config = dict(
    num_hidden_layers=18,
    hidden_size=224,
    num_attention_heads=4,
    num_key_value_heads=2,
    head_dim=64,
    intermediate_size=576,
    vocab_size=4096,
    hidden_act='swiglu',
    norm='rmsnorm',
    norm_place='pre',
    norm_eps=1e-06,
    positions='rope',
    rope_theta=10000.0,
    rope_fraction=1.0,
    qk_norm=True,
    attn_scale=0.125,
    bias='none',
    tie_word_embeddings=False,
    parallel_block=False,
    init='normal',
    init_std_qkv=0.0436,
    init_std_o=0.0,
    init_std_up=0.0436,
    init_std_down=0.0,
    optimizer='soap_variant',
    learning_rate=0.0124,
    beta1=0.95,
    beta2=0.98,
    weight_decay=0.02,
    lr_head=0.00785,
    warmup_steps=43,
    schedule='wsd',
    decay_fraction=0.936,
    decay_shape='linear',
    final_lr_fraction=0.0,
    batch_tokens=131072,
    max_seq_len=768,
    doc_mask=True,
    train_tokens=532100000,
    max_steps=4060,
    dataset='wikipedia_en',
)
Each number is 50 + 15 x the weight over its row's rms, rounded and kept within 0 to 99. Layers, rows and columns count from 0. The size before them is the row's rms in percent of the matrix's.

# q: layer 6 attention query, 256x224, rms 0.3, rows 40-63,104-127, columns 56-111
# k: layer 6 attention key, 128x224, rms 0.278, rows 40-63, columns 56-111
# v: layer 6 attention value, 128x224, rms 0.229, rows 0-15, columns 56-111
# o: layer 6 attention output (transposed), 256x224, rms 0.224, rows 0-15,64-79, columns 56-111
q40 108:61 52 27 49 23 41 57 55 38 59 44 27 43 71 38 57 36 76 43 57 49 55 35 56 44 54 36 53 66 37 37 57 50 35 20 63 56 66 67 36 38 47 38 54 50 83 63 33 49 61 57 18 78 36 44 88
q104 084:67 63 53 71 39 36 54 58 55 70 50 70 32 50 25 28 14 52 65 64 27 76 35 77 17 57 36 46 58 30 62 56 56 72 58 80 44 48 50 32 51 65 50 44 40 53 68 30 37 31 54 59 47 47 59 67
k40 104:61 31 47 50 71 45 37 60 43 53 50 44 51 18 38 53 59 40 56 83 70 39 60 53 47 40 46 73 39 49 56 69 30 51 43 53 50 67 37 59 84 46 34 75 56 58 32 60 62 58 80 56 61 30 50 50
q41 106:57 50 65 51 31 32 32 37 44 25 39 70 36 33 12 81 21 64 21 75 57 43 68 83 32 44 32 44 79 63 64 47 50 45 21 61 55 66 54 42 46 72 53 52 25 32 43 37 42 55 52 37 41 57 46 60
q105 078:54 43 61 48 45 76 54 73 50 38 55 23 65 50 63 58 59 56 45 61 61 37 73 33 47 62 73 59 56 26 62 66 28 43 26 73 74 53 55 66 37 44 43 59 68 71 58 63 46 28 38 66 55 42 53 91
k41 098:69 31 45 63 51 45 42 45 49 08 72 27 40 16 66 50 72 64 53 99 70 44 47 29 48 44 52 46 45 66 36 81 34 50 67 57 66 80 43 65 52 58 53 38 61 43 30 53 31 37 55 56 36 59 53 58
q42 099:57 45 49 54 16 53 32 51 55 69 55 67 46 34 28 74 33 64 53 55 34 63 45 41 55 45 71 35 74 69 58 46 86 57 49 39 49 54 30 81 68 63 42 65 44 51 63 42 58 45 28 43 28 68 18 44
q106 102:59 72 50 52 21 66 38 38 78 67 51 71 41 41 45 48 65 80 50 62 46 44 56 52 55 32 41 19 33 39 67 43 54 22 56 45 28 33 27 38 45 70 59 38 47 66 64 55 37 31 45 56 39 66 67 46
k42 105:73 22 21 34 29 67 49 52 72 53 34 66 53 47 43 37 48 86 45 37 72 71 70 56 44 58 54 77 88 74 51 48 51 42 60 33 49 48 87 34 34 27 28 10 44 62 45 57 53 43 51 39 54 57 36 43
q43 118:32 66 62 84 39 50 41 53 40 69 47 52 40 54 52 60 44 45 65 55 57 51 37 28 43 50 00 57 31 67 31 62 46 61 57 33 34 29 45 26 58 44 49 56 72 51 40 53 89 38 57 43 32 64 42 08
q107 106:54 40 64 55 42 49 51 74 38 42 37 62 42 44 47 69 32 24 36 50 42 44 56 36 38 43 66 61 66 48 64 21 54 64 56 55 48 30 56 39 69 60 76 64 60 41 36 51 22 50 65 36 43 75 40 56
k43 111:31 72 50 55 50 61 67 41 70 72 25 63 34 52 57 53 57 41 15 31 62 34 64 40 48 55 70 58 52 32 39 72 55 47 24 41 46 71 64 27 36 51 49 73 58 63 57 54 56 24 72 46 54 49 49 65
q44 106:18 62 56 76 58 42 28 52 64 39 59 46 66 32 59 44 24 54 42 44 48 44 55 43 78 64 35 32 38 75 57 54 53 40 64 33 43 54 16 29 37 69 95 43 46 26 39 58 55 72 46 72 33 53 43 27
q108 085:35 50 51 68 42 36 56 43 79 42 28 68 57 55 23 53 45 64 54 70 41 42 79 30 63 70 37 28 31 56 67 59 60 41 58 51 75 39 73 81 78 43 59 69 64 45 60 72 54 40 34 50 70 38 60 48
k44 108:71 40 66 42 56 41 72 29 53 30 34 52 69 38 92 24 44 27 67 34 45 56 30 45 52 04 61 53 52 50 46 70 14 48 65 28 49 65 38 47 51 59 39 26 50 40 33 59 52 31 42 46 33 77 56 43
q45 107:51 48 37 44 34 53 22 32 86 44 24 57 50 59 45 57 47 44 69 44 69 61 54 62 47 27 53 73 24 39 52 45 45 53 68 28 60 70 74 42 63 45 82 71 48 48 50 65 55 30 54 39 74 55 42 42
q109 099:65 81 28 47 62 71 62 65 42 41 53 73 51 62 66 38 50 38 75 53 35 42 51 68 57 78 45 39 43 38 63 43 46 61 44 28 21 35 43 49 86 44 74 64 27 54 40 52 71 30 58 42 61 21 46 40
k45 103:57 30 48 64 58 38 47 73 69 66 52 43 29 34 23 52 42 51 40 34 50 54 37 24 49 49 56 63 66 50 33 51 22 90 46 45 33 82 50 34 44 45 62 29 45 25 33 41 55 59 25 48 76 63 58 63
q46 105:50 74 51 49 59 43 32 60 57 54 35 23 41 52 47 74 29 81 47 55 39 62 52 38 32 61 72 39 53 61 30 34 50 56 39 56 54 22 49 41 52 66 73 44 33 17 58 44 82 54 61 61 65 39 48 35
q110 089:49 35 72 48 70 60 51 54 74 57 45 44 61 37 39 52 44 50 65 78 52 45 46 54 46 51 38 47 57 55 44 63 57 69 17 53 47 37 38 80 76 55 54 58 34 40 59 41 53 34 41 53 32 91 51 42
k46 093:60 46 49 48 47 39 44 61 61 39 56 35 38 59 49 38 56 54 52 39 63 49 57 55 39 34 68 55 54 63 13 60 30 57 38 34 56 57 37 53 48 51 67 31 59 40 59 47 86 55 36 23 69 59 56 64
q47 110:46 46 67 61 44 66 64 50 47 64 62 34 56 49 28 44 28 64 48 38 40 45 67 65 60 42 53 56 49 26 80 67 49 34 73 68 43 40 42 55 79 66 70 73 18 44 30 60 48 33 64 54 43 66 43 45
q111 088:52 52 52 43 61 32 14 50 34 53 45 37 56 42 38 53 52 77 54 39 53 72 60 60 74 63 65 48 41 52 45 49 40 40 47 50 53 54 42 77 42 43 53 36 60 66 43 56 42 65 31 51 63 45 35 98
k47 100:51 71 70 51 36 61 41 55 32 60 58 56 63 54 56 61 57 57 54 38 45 35 33 77 40 45 36 41 41 31 64 46 52 56 25 35 25 54 67 56 22 63 21 49 76 56 59 27 84 30 40 34 29 65 36 44
q48 106:52 54 19 52 29 44 49 37 55 61 63 54 66 61 44 39 66 41 35 31 21 55 42 76 55 69 43 52 22 48 53 67 84 42 56 63 37 52 75 51 34 35 37 61 47 59 37 67 45 46 36 20 30 66 42 67
q112 097:65 44 74 58 50 64 39 48 57 51 73 42 50 51 46 64 54 32 55 59 45 45 64 34 65 41 60 45 31 52 34 32 44 57 59 30 63 65 34 47 55 30 34 62 58 59 52 43 27 30 52 53 36 71 65 79
k48 107:26 35 51 39 46 22 62 53 54 67 50 54 43 70 72 29 86 51 59 38 55 57 49 36 76 77 72 63 51 38 58 30 60 45 48 61 60 24 40 56 46 31 57 30 53 48 63 45 28 38 17 43 55 52 79 34
q49 103:48 24 44 22 58 69 77 53 38 26 43 54 79 31 31 67 75 67 54 59 49 72 50 59 31 16 53 59 43 44 44 41 64 48 62 75 57 99 54 55 62 40 62 47 22 71 46 53 28 42 58 49 75 55 82 48
q113 096:47 75 59 57 48 58 53 50 85 64 56 74 67 34 24 47 57 43 46 65 68 33 53 51 38 56 63 52 56 52 55 23 53 37 40 66 26 51 55 28 64 51 39 61 14 41 59 46 47 31 45 38 66 91 72 59
k49 106:39 32 40 52 31 37 51 31 50 35 67 30 61 53 53 34 58 62 45 48 44 52 40 54 61 58 40 53 63 56 61 52 34 40 67 50 58 45 32 15 29 66 51 20 70 26 72 65 62 41 38 58 74 48 68 65
q50 104:34 63 46 53 17 34 36 45 63 46 48 59 50 34 33 57 43 38 43 65 52 36 55 75 17 52 42 47 71 30 57 51 55 33 40 54 46 34 42 62 54 53 71 54 73 20 70 34 51 56 54 33 38 50 44 48
q114 096:63 62 43 71 35 60 62 52 71 40 43 58 48 34 63 43 41 54 70 63 35 19 53 63 21 34 36 55 46 48 71 58 53 53 58 58 58 25 66 51 50 60 56 50 39 34 58 37 42 41 49 64 28 61 54 53
k50 103:52 46 53 57 34 45 48 59 45 54 42 53 44 70 86 52 53 63 64 44 48 31 82 44 51 46 61 68 82 55 29 50 39 67 47 54 36 70 22 95 00 59 55 58 58 54 35 38 34 45 52 39 52 44 54 61
q51 097:53 40 60 39 27 28 67 63 36 39 30 54 36 79 79 34 20 70 54 37 34 26 51 49 65 38 44 71 67 53 39 71 30 74 49 81 58 69 60 45 56 38 60 39 57 42 38 66 48 50 59 16 61 35 45 59
q115 096:40 12 50 65 51 53 24 46 43 51 36 36 43 60 55 35 38 41 54 70 55 34 51 52 51 43 53 78 67 53 52 68 53 53 49 65 78 47 52 51 35 42 33 43 45 38 50 46 37 64 68 70 78 22 37 25
k51 098:71 69 40 66 47 57 38 70 56 58 45 41 48 55 39 58 44 37 60 44 68 55 46 39 60 58 55 82 75 48 59 72 55 40 66 47 50 47 44 38 64 40 54 76 56 34 54 45 39 45 46 14 43 37 55 31
q52 108:46 59 40 27 81 53 38 53 37 53 67 21 59 59 52 46 32 34 58 34 60 54 80 33 73 23 61 43 50 61 59 38 51 35 60 45 65 45 71 53 55 29 58 54 52 51 53 46 44 45 42 53 27 50 38 41
q116 097:23 54 59 63 56 33 61 76 29 37 80 44 47 46 36 53 45 33 30 31 38 59 29 31 44 50 36 21 45 57 58 59 48 88 45 41 18 52 63 57 43 49 49 57 18 65 44 61 44 49 82 31 38 59 75 64
k52 099:37 57 70 63 43 54 61 66 46 68 56 39 55 56 61 65 65 42 62 46 23 19 18 85 41 47 48 38 46 47 42 48 67 39 34 63 39 48 48 46 24 58 79 36 47 59 45 63 71 23 37 49 33 47 56 34
q53 098:25 45 31 17 49 22 51 48 44 38 11 75 95 37 47 62 59 68 70 57 39 64 51 46 36 33 34 42 86 66 48 53 48 22 36 39 72 36 45 56 35 42 40 38 76 62 75 54 62 50 58 41 56 45 73 50
q117 093:69 50 64 66 56 35 60 39 53 55 27 41 47 55 41 30 47 73 67 59 54 43 45 64 41 48 64 56 50 42 45 50 57 52 31 62 68 62 45 45 64 00 37 47 46 53 62 27 33 49 47 62 46 56 89 38
k53 125:64 58 40 66 48 65 32 49 57 67 69 77 34 55 54 70 56 51 61 53 56 70 19 43 37 28 48 44 37 34 77 47 61 81 61 34 28 42 53 51 37 34 42 39 33 64 50 40 55 38 33 45 34 26 25 45
q54 114:24 44 50 57 66 15 68 54 47 62 31 50 50 64 41 25 48 12 40 51 91 22 46 41 29 29 66 49 24 64 48 33 64 74 60 51 22 45 59 29 53 40 59 46 45 59 72 43 68 54 52 78 29 45 32 53
q118 115:66 43 54 70 45 20 61 56 71 65 55 13 48 76 52 29 59 61 51 34 55 51 33 60 59 42 47 55 47 57 75 65 32 34 45 65 48 51 58 47 66 37 74 38 44 42 39 49 27 28 40 79 63 36 70 54
k54 106:38 60 53 38 42 60 50 25 61 52 39 46 46 24 68 31 38 60 80 30 52 67 42 69 51 55 53 47 74 29 48 35 60 36 49 53 50 51 60 41 50 74 30 14 66 62 30 30 57 54 71 69 32 37 75 53
q55 102:36 25 49 99 59 73 62 17 59 31 36 63 55 47 65 51 60 45 52 31 67 47 40 35 30 53 53 56 24 58 59 43 59 14 47 46 24 70 63 58 49 61 50 49 58 39 66 23 74 62 46 43 32 51 39 40
q119 107:48 34 54 53 66 72 38 59 46 69 24 50 41 80 58 66 46 44 32 50 48 74 56 07 63 63 74 71 63 25 34 16 59 23 63 62 56 57 47 27 61 54 44 61 62 39 62 34 58 67 55 57 38 44 57 38
k55 109:48 31 47 50 73 65 64 73 81 67 36 13 49 69 33 46 53 51 48 47 48 24 66 51 52 33 32 51 51 45 41 31 42 48 39 61 26 50 68 41 59 50 60 54 61 32 49 71 70 40 46 77 42 41 54 30
q56 103:45 84 57 67 34 28 50 59 60 66 61 44 45 29 63 58 76 27 34 61 42 63 69 45 47 64 46 34 38 73 28 49 61 57 61 64 29 33 65 45 56 48 65 51 52 66 69 53 65 50 42 32 30 38 32 47
q120 097:77 82 45 27 31 37 44 61 48 59 42 64 69 52 63 35 43 34 49 55 31 45 53 58 56 60 63 58 41 59 28 47 34 52 52 66 50 78 47 43 76 28 39 56 58 43 58 41 57 54 71 51 55 27 43 44
k56 103:44 22 62 36 69 49 64 35 67 59 37 42 92 48 60 29 49 87 65 43 36 49 62 50 45 68 25 52 59 50 60 49 59 40 53 36 54 58 64 32 83 43 61 26 69 41 73 62 33 35 85 69 41 53 60 16
q57 111:66 17 18 51 48 67 37 26 53 64 50 37 40 43 55 48 45 99 84 58 45 71 38 70 33 50 64 27 47 45 47 54 35 79 58 45 30 56 37 57 78 55 48 32 44 55 33 71 34 30 34 22 43 39 52 56
q121 104:49 53 46 57 44 83 51 51 67 33 57 82 28 46 28 36 58 56 26 43 60 42 29 55 80 30 60 55 42 29 62 58 36 68 55 27 55 68 36 42 50 64 49 72 59 60 17 36 38 56 33 49 56 61 35 39
k57 103:51 45 49 34 41 53 77 79 59 31 75 42 25 63 46 39 33 35 67 45 51 06 31 54 68 59 52 27 38 64 58 66 58 62 45 45 46 68 73 62 41 38 27 30 45 54 23 28 52 57 53 69 64 61 45 60
q58 113:86 60 61 68 56 55 28 49 77 39 55 20 38 54 62 47 33 48 53 63 24 53 93 56 50 50 58 43 45 36 47 67 29 44 28 65 38 58 52 26 52 69 46 47 64 69 50 54 40 55 47 50 36 50 53 76
q122 116:88 55 67 56 37 85 67 36 53 42 43 63 51 52 40 55 39 37 51 56 09 31 65 43 33 57 42 44 64 59 85 58 24 36 64 47 44 49 15 34 68 61 69 63 76 47 62 20 40 64 55 55 66 48 27 42
k58 105:77 59 46 78 44 52 33 49 53 56 27 83 22 66 69 34 28 39 65 62 79 36 32 77 40 43 53 55 54 24 40 41 38 41 57 45 49 50 39 60 55 29 71 71 62 51 54 31 37 56 51 71 53 56 61 41
q59 090:52 49 36 46 50 53 41 51 77 20 50 35 55 52 58 60 67 24 35 54 48 72 68 65 30 43 58 41 43 51 62 40 51 44 64 40 43 42 27 69 67 57 49 68 57 54 43 57 64 72 65 43 47 47 71 40
q123 108:37 58 77 52 63 61 49 42 38 40 51 62 46 37 31 39 57 56 38 41 57 61 56 57 53 28 52 17 59 45 39 49 51 49 17 43 46 72 21 31 71 40 41 52 40 47 36 87 55 54 56 78 53 36 50 38
k59 106:42 34 37 44 62 37 34 49 45 50 50 53 66 45 48 56 64 41 36 60 42 58 85 37 76 69 21 32 17 62 63 53 62 18 71 85 70 78 28 47 32 51 57 19 50 63 52 48 38 44 65 82 31 45 55 41
q60 101:29 46 51 35 50 47 60 55 72 49 34 67 56 67 59 30 35 28 41 54 23 57 48 34 38 24 58 09 28 44 07 50 32 65 39 52 37 35 55 38 74 61 70 51 39 50 55 43 74 33 49 37 35 42 24 53
q124 113:31 41 45 75 43 82 47 30 40 57 54 61 66 66 60 74 59 60 56 42 35 42 67 46 64 59 68 48 55 48 43 39 70 61 49 56 54 26 53 83 53 54 77 25 49 44 72 63 50 46 44 42 37 58 32 70
k60 111:29 56 44 60 45 85 46 83 50 52 48 33 35 36 44 27 60 61 49 66 46 33 60 49 57 33 56 18 35 82 29 46 45 57 40 59 68 40 74 56 73 52 56 53 57 27 34 46 47 24 46 36 37 76 45 82
q61 102:47 39 68 64 34 58 37 61 59 38 78 37 39 57 61 61 46 42 53 37 45 27 44 29 41 54 37 60 71 39 54 38 41 58 64 35 46 62 38 25 74 41 64 40 57 24 44 58 36 54 50 38 48 39 33 23
q125 096:34 47 47 52 87 52 48 26 69 37 74 39 60 58 57 66 74 60 36 68 77 65 42 42 64 61 22 32 28 54 72 61 52 23 84 75 59 56 72 33 64 88 34 30 45 53 28 90 57 55 62 68 34 60 53 44
k61 102:38 49 47 67 54 56 45 62 70 48 78 25 58 47 55 50 73 45 30 68 40 43 42 43 56 41 58 39 75 47 61 46 54 65 57 60 67 55 70 67 51 47 59 30 28 45 46 96 55 48 43 59 33 58 53 30
q62 096:60 33 45 36 51 48 55 16 59 44 25 45 51 37 54 70 47 47 54 45 64 61 77 73 71 07 53 53 65 46 72 33 53 49 59 40 68 68 34 56 55 77 66 48 45 53 51 69 40 45 19 37 42 46 42 75
q126 117:32 58 59 62 74 34 64 46 64 51 46 66 49 37 61 42 44 51 69 36 54 61 58 87 40 55 47 31 19 60 63 68 41 45 48 58 11 57 69 75 56 31 45 45 30 36 71 57 59 68 43 38 36 61 73 73
k62 104:80 64 33 87 70 53 59 38 99 35 52 61 77 48 48 37 40 55 46 42 42 46 33 69 42 59 44 35 51 47 68 36 42 33 36 49 46 66 41 28 68 52 31 24 40 43 56 76 44 45 53 72 24 36 61 63
q63 100:53 55 34 44 25 49 45 62 48 43 26 70 31 28 58 34 56 32 45 46 27 72 57 54 71 29 70 85 60 60 48 65 57 55 54 35 39 54 65 48 58 52 61 44 70 40 59 43 58 68 41 45 51 42 52 46
q127 106:47 65 63 67 61 79 40 45 42 63 55 55 42 33 43 25 31 41 27 79 70 44 53 75 53 57 50 36 28 72 39 57 22 55 76 57 48 77 32 68 75 42 57 68 46 53 54 55 53 31 29 37 49 64 80 50
k63 107:53 26 50 53 61 33 58 38 42 34 52 27 33 35 44 41 36 54 81 29 80 67 24 51 68 32 28 35 45 57 67 67 80 56 45 46 37 75 55 47 44 63 58 36 67 29 48 55 43 39 76 50 44 22 69 15
v0 104:80 46 63 71 44 50 48 46 64 48 57 27 57 52 38 52 32 20 74 57 42 48 36 16 50 53 70 64 59 53 43 38 56 04 49 57 60 40 67 56 37 41 47 44 51 69 51 55 43 42 49 54 67 36 34 52
o0 110:69 19 74 29 45 55 51 48 67 45 57 25 53 48 84 41 59 36 34 42 37 59 44 62 67 77 28 72 56 61 58 54 54 61 42 43 52 35 77 92 50 57 51 59 80 93 52 75 58 48 48 36 55 53 77 43
o64 094:25 64 35 61 43 27 46 54 24 67 36 62 52 51 38 23 44 70 71 52 55 38 84 59 40 45 52 55 51 65 45 60 28 63 49 68 61 68 38 29 31 39 78 35 62 22 35 46 79 41 67 68 41 39 32 47
v1 107:37 40 46 28 26 49 73 61 43 38 44 27 45 38 69 52 62 53 22 73 68 34 43 50 57 36 76 40 38 52 54 60 55 52 59 33 18 47 48 51 32 57 63 44 42 50 81 55 56 60 61 64 41 33 70 47
o1 118:59 32 46 46 53 23 50 67 36 65 65 47 80 60 63 44 43 48 56 47 53 75 50 44 65 56 70 44 20 72 44 53 61 34 62 48 51 83 36 48 47 67 59 70 52 42 77 55 44 39 45 54 24 65 55 55
o65 095:50 52 47 55 70 39 40 14 66 56 35 70 48 56 52 57 37 60 70 59 47 12 27 37 36 47 09 53 45 35 41 48 25 47 39 24 55 54 56 58 56 33 33 25 31 63 06 56 43 74 60 60 80 47 37 45
v2 110:49 61 69 44 38 83 33 49 49 47 55 31 32 08 54 64 30 57 47 36 42 36 54 38 50 60 34 16 35 41 59 56 64 80 67 78 44 39 66 63 57 61 40 56 40 55 44 52 71 61 56 29 53 37 73 55
o2 106:65 58 59 44 69 59 47 35 65 55 42 15 62 69 42 38 43 61 53 50 50 47 40 35 46 40 64 54 88 15 48 64 34 59 51 45 38 61 46 54 49 25 63 33 48 60 73 42 36 67 31 46 75 37 55 89
o66 099:33 32 39 64 48 31 63 61 69 45 52 73 69 34 56 56 92 61 59 66 73 64 52 43 64 60 46 55 60 74 45 23 67 33 51 60 49 51 42 45 47 50 05 41 36 34 64 60 58 47 63 53 45 87 60 28
v3 109:58 43 43 40 43 47 21 40 42 38 23 45 52 35 47 25 74 39 78 63 24 74 65 46 30 46 41 41 56 69 37 15 73 61 29 53 16 50 49 55 48 65 43 49 23 45 40 61 46 16 30 27 56 17 48 41
o3 105:57 41 48 40 62 50 68 60 37 42 24 34 50 56 32 60 49 42 48 68 81 60 46 47 40 62 57 81 68 36 40 34 37 56 45 37 53 62 52 48 47 25 77 85 68 38 64 32 50 48 46 40 32 68 54 60
o67 097:38 46 73 55 47 42 36 29 61 59 55 70 47 67 58 43 54 57 51 53 58 46 46 68 57 46 38 23 45 61 76 63 63 50 58 63 72 54 43 31 56 57 28 05 62 45 65 53 37 68 52 71 73 62 54 40
v4 106:34 55 54 42 81 59 41 57 69 71 70 38 52 71 55 31 54 47 48 51 56 45 30 45 55 47 73 71 47 44 35 12 19 61 71 33 44 48 33 49 35 54 62 56 60 44 22 57 35 46 44 30 48 54 58 39
o4 105:42 37 54 71 46 22 48 57 44 26 47 76 38 68 42 65 19 71 31 39 31 41 62 38 39 43 47 46 36 48 53 84 23 47 61 55 52 63 41 39 56 46 52 25 31 52 83 68 28 55 49 43 54 48 50 54
o68 094:21 37 29 39 59 53 57 41 65 87 53 36 69 62 62 35 65 49 53 59 51 43 27 82 32 32 57 61 40 66 53 44 61 39 53 49 63 76 71 58 16 59 65 54 55 36 31 71 73 43 55 57 30 46 57 35
v5 101:49 62 54 55 68 28 36 60 44 47 73 77 41 69 65 42 44 60 39 71 40 60 33 62 46 60 65 72 70 35 65 60 35 56 79 37 37 68 58 60 96 60 45 35 53 29 55 50 44 84 54 50 69 41 40 38
o5 107:24 47 55 46 76 79 31 32 40 51 56 38 66 47 41 47 83 64 62 50 53 59 42 52 62 32 44 38 19 13 42 52 46 28 21 57 52 51 54 52 47 51 67 16 38 48 47 53 66 57 75 54 48 38 66 50
o69 095:45 50 31 27 52 74 32 54 58 41 30 51 25 76 34 40 47 35 34 18 43 50 37 30 57 57 48 61 51 62 48 59 38 74 60 76 71 74 60 64 53 76 49 74 58 68 32 68 52 53 43 49 57 52 57 60
v6 100:64 39 74 59 71 14 40 54 60 56 39 41 56 43 42 37 59 47 16 60 47 36 33 20 68 61 50 37 43 63 71 40 70 53 56 52 66 60 56 63 41 76 30 62 72 38 68 54 62 60 50 46 45 45 47 73
o6 106:51 42 51 45 41 52 59 23 34 48 20 68 49 54 58 55 42 61 42 44 66 68 80 49 46 59 19 48 34 27 48 61 51 70 33 53 80 70 55 58 59 71 67 35 55 69 37 60 54 21 37 72 42 16 50 62
o70 095:64 49 62 45 35 41 41 65 69 69 56 58 41 54 74 54 42 59 78 70 48 26 47 54 29 37 70 57 61 53 19 30 30 17 56 35 27 37 72 44 72 63 60 48 43 19 60 46 33 57 66 42 66 55 24 49
v7 107:43 44 36 66 57 40 61 51 28 72 58 65 45 37 34 37 22 45 76 30 38 54 29 52 65 46 51 18 60 49 42 59 26 52 25 43 52 37 36 53 66 77 40 76 59 57 20 24 52 49 50 56 61 52 49 53
o7 110:69 43 43 52 56 63 33 42 74 33 91 30 57 46 68 25 50 50 71 37 54 51 68 51 40 58 09 55 29 33 75 19 70 68 53 56 56 53 70 66 58 62 61 41 43 41 32 73 44 56 29 79 41 38 63 57
o71 090:52 63 75 58 47 31 87 65 32 63 37 61 53 52 57 62 67 39 50 59 60 39 48 68 48 57 75 40 47 47 37 41 62 68 87 47 40 40 54 14 49 47 18 39 56 61 58 45 71 45 85 38 51 50 59 34
v8 108:35 39 73 27 55 58 37 53 54 91 27 61 22 41 46 26 55 69 58 42 26 40 37 46 44 27 25 48 50 36 72 30 57 17 54 03 47 43 68 37 48 60 46 65 61 43 33 39 28 38 40 52 71 40 39 51
o8 106:62 52 47 53 21 38 70 64 71 64 69 56 52 51 69 62 54 62 63 54 52 44 65 33 48 44 52 38 25 40 45 38 62 58 72 58 59 34 56 81 65 59 97 40 55 44 73 48 53 40 31 50 36 61 50 58
o72 101:37 58 65 59 61 35 54 47 50 47 40 80 36 48 30 35 29 23 29 69 50 45 45 46 57 50 57 58 59 90 45 56 34 39 18 41 31 54 31 29 68 43 27 72 54 50 30 49 50 64 47 43 37 57 33 81
v9 107:57 80 52 68 64 41 26 48 61 44 54 59 58 56 65 32 51 56 61 52 36 77 55 77 71 67 66 29 55 66 36 57 49 16 65 61 47 53 33 46 49 56 50 28 37 46 56 55 64 71 74 84 56 16 42 67
o9 109:44 41 50 54 56 53 60 72 26 32 59 36 43 42 93 44 51 22 57 77 50 42 72 60 45 48 77 35 30 33 41 20 63 43 41 37 39 52 75 84 57 63 47 62 31 57 35 75 42 21 48 49 45 30 85 44
o73 098:59 46 42 60 10 35 41 28 91 53 18 69 66 61 31 54 27 52 32 25 58 28 48 25 62 41 27 67 73 48 67 61 48 65 80 60 60 27 53 42 25 23 54 49 41 75 66 30 48 31 48 37 86 69 26 25
v10 105:43 44 62 59 50 35 35 71 40 48 65 53 60 66 54 55 61 70 51 69 53 44 43 71 68 64 60 41 67 36 53 59 36 84 40 64 67 43 39 59 73 31 43 56 36 62 39 80 51 40 42 49 40 52 45 34
o10 107:31 58 42 59 67 34 44 58 62 30 41 30 57 51 57 25 30 39 42 63 48 59 56 92 49 35 74 49 59 62 52 57 48 57 71 66 42 60 66 49 51 26 91 41 31 48 48 50 68 47 21 45 61 22 40 43
o74 101:67 59 49 33 47 71 51 63 28 55 42 50 51 69 45 53 42 54 43 44 33 58 34 35 50 54 42 89 57 58 27 19 34 45 18 74 21 47 53 72 30 68 47 66 46 36 61 52 52 36 77 57 39 88 38 54
v11 104:65 72 63 58 44 50 50 74 35 36 39 44 43 50 49 64 29 69 31 58 39 60 41 57 64 44 51 53 30 40 31 77 43 46 33 42 26 32 71 58 71 52 66 46 58 53 47 31 81 45 35 71 34 57 62 49
o11 109:55 32 65 55 61 51 43 47 38 54 57 48 29 45 46 57 55 24 45 59 50 53 60 33 67 32 20 43 80 54 71 47 38 43 54 31 65 46 42 70 47 61 58 62 38 27 62 45 68 32 48 47 20 54 64 16
o75 093:42 41 27 52 51 65 49 23 61 29 66 26 65 66 50 43 75 66 75 44 66 44 44 62 40 36 46 38 31 44 46 38 69 51 32 41 52 52 64 24 25 41 49 40 62 57 37 54 34 45 74 70 70 71 40 62
v12 097:60 42 20 42 51 36 44 55 52 74 63 25 68 84 31 62 68 68 53 41 30 50 69 52 40 56 44 63 48 34 44 71 74 57 50 33 49 62 69 43 55 72 63 70 47 41 47 50 46 40 41 54 69 52 47 43
o12 099:65 34 62 46 41 43 23 67 50 46 17 77 43 30 29 46 55 51 26 56 54 45 51 67 66 60 61 28 49 74 40 28 64 53 54 67 36 55 52 64 73 75 43 67 43 45 32 44 49 45 73 53 49 47 47 78
o76 091:45 74 61 43 45 73 69 68 58 26 49 74 38 42 58 49 29 58 65 82 42 51 67 56 32 43 39 60 65 26 47 33 23 59 34 64 46 61 45 49 25 25 52 57 46 35 69 59 52 62 53 56 56 21 43 24
v13 109:58 76 60 40 56 38 47 37 25 50 85 53 64 62 61 58 57 36 59 53 43 43 49 65 37 34 39 56 64 94 52 54 14 42 42 46 65 55 66 52 39 50 66 44 40 57 62 46 37 31 51 42 73 67 55 51
o13 105:33 47 54 60 25 61 67 28 38 44 49 49 68 69 40 68 45 40 30 49 52 43 50 42 43 43 34 44 68 59 63 64 45 56 45 69 45 44 36 50 72 41 68 39 77 45 45 56 42 33 43 40 30 59 61 61
o77 098:70 61 65 55 53 89 66 66 63 62 45 48 26 35 71 56 51 48 59 50 65 52 51 49 68 51 54 60 56 38 12 15 59 54 57 48 41 65 40 51 62 46 28 44 50 45 63 36 34 81 38 71 60 63 48 39
v14 102:35 55 69 62 23 69 59 54 47 58 46 67 42 61 61 47 46 50 63 60 73 63 72 79 72 45 25 42 43 49 33 44 26 64 61 83 70 43 47 41 74 69 43 48 31 30 65 83 51 37 37 55 12 48 48 17
o14 104:69 43 29 24 44 78 41 45 33 32 43 25 46 40 36 40 69 37 50 20 55 61 54 57 54 33 40 63 51 38 65 30 82 21 57 59 40 52 18 27 64 50 38 31 38 75 58 29 13 58 49 68 41 41 51 47
o78 097:16 42 72 44 68 50 50 30 82 60 61 49 68 71 53 40 51 33 53 76 36 24 40 36 37 38 57 71 47 46 63 45 35 28 29 28 65 59 77 58 40 38 55 66 63 41 59 53 72 56 59 65 55 53 57 73
v15 104:33 69 48 50 51 34 55 71 41 49 65 49 78 49 62 38 24 46 79 13 58 59 35 49 57 50 45 43 32 49 44 45 59 54 36 63 43 66 36 53 58 55 51 59 67 35 69 24 43 40 43 58 58 46 58 56
o15 108:72 40 45 71 48 56 17 44 41 99 43 47 38 48 16 53 80 59 46 47 23 59 57 64 62 37 33 66 56 49 60 49 37 28 61 50 51 35 44 19 71 56 60 46 44 43 52 41 78 63 35 57 38 59 87 46
o79 086:27 58 57 43 58 49 46 67 58 43 46 33 42 62 52 80 66 41 63 50 64 34 41 38 31 68 52 36 47 71 51 83 65 52 14 56 69 63 40 59 30 23 41 62 61 62 48 42 45 45 49 51 57 54 21 56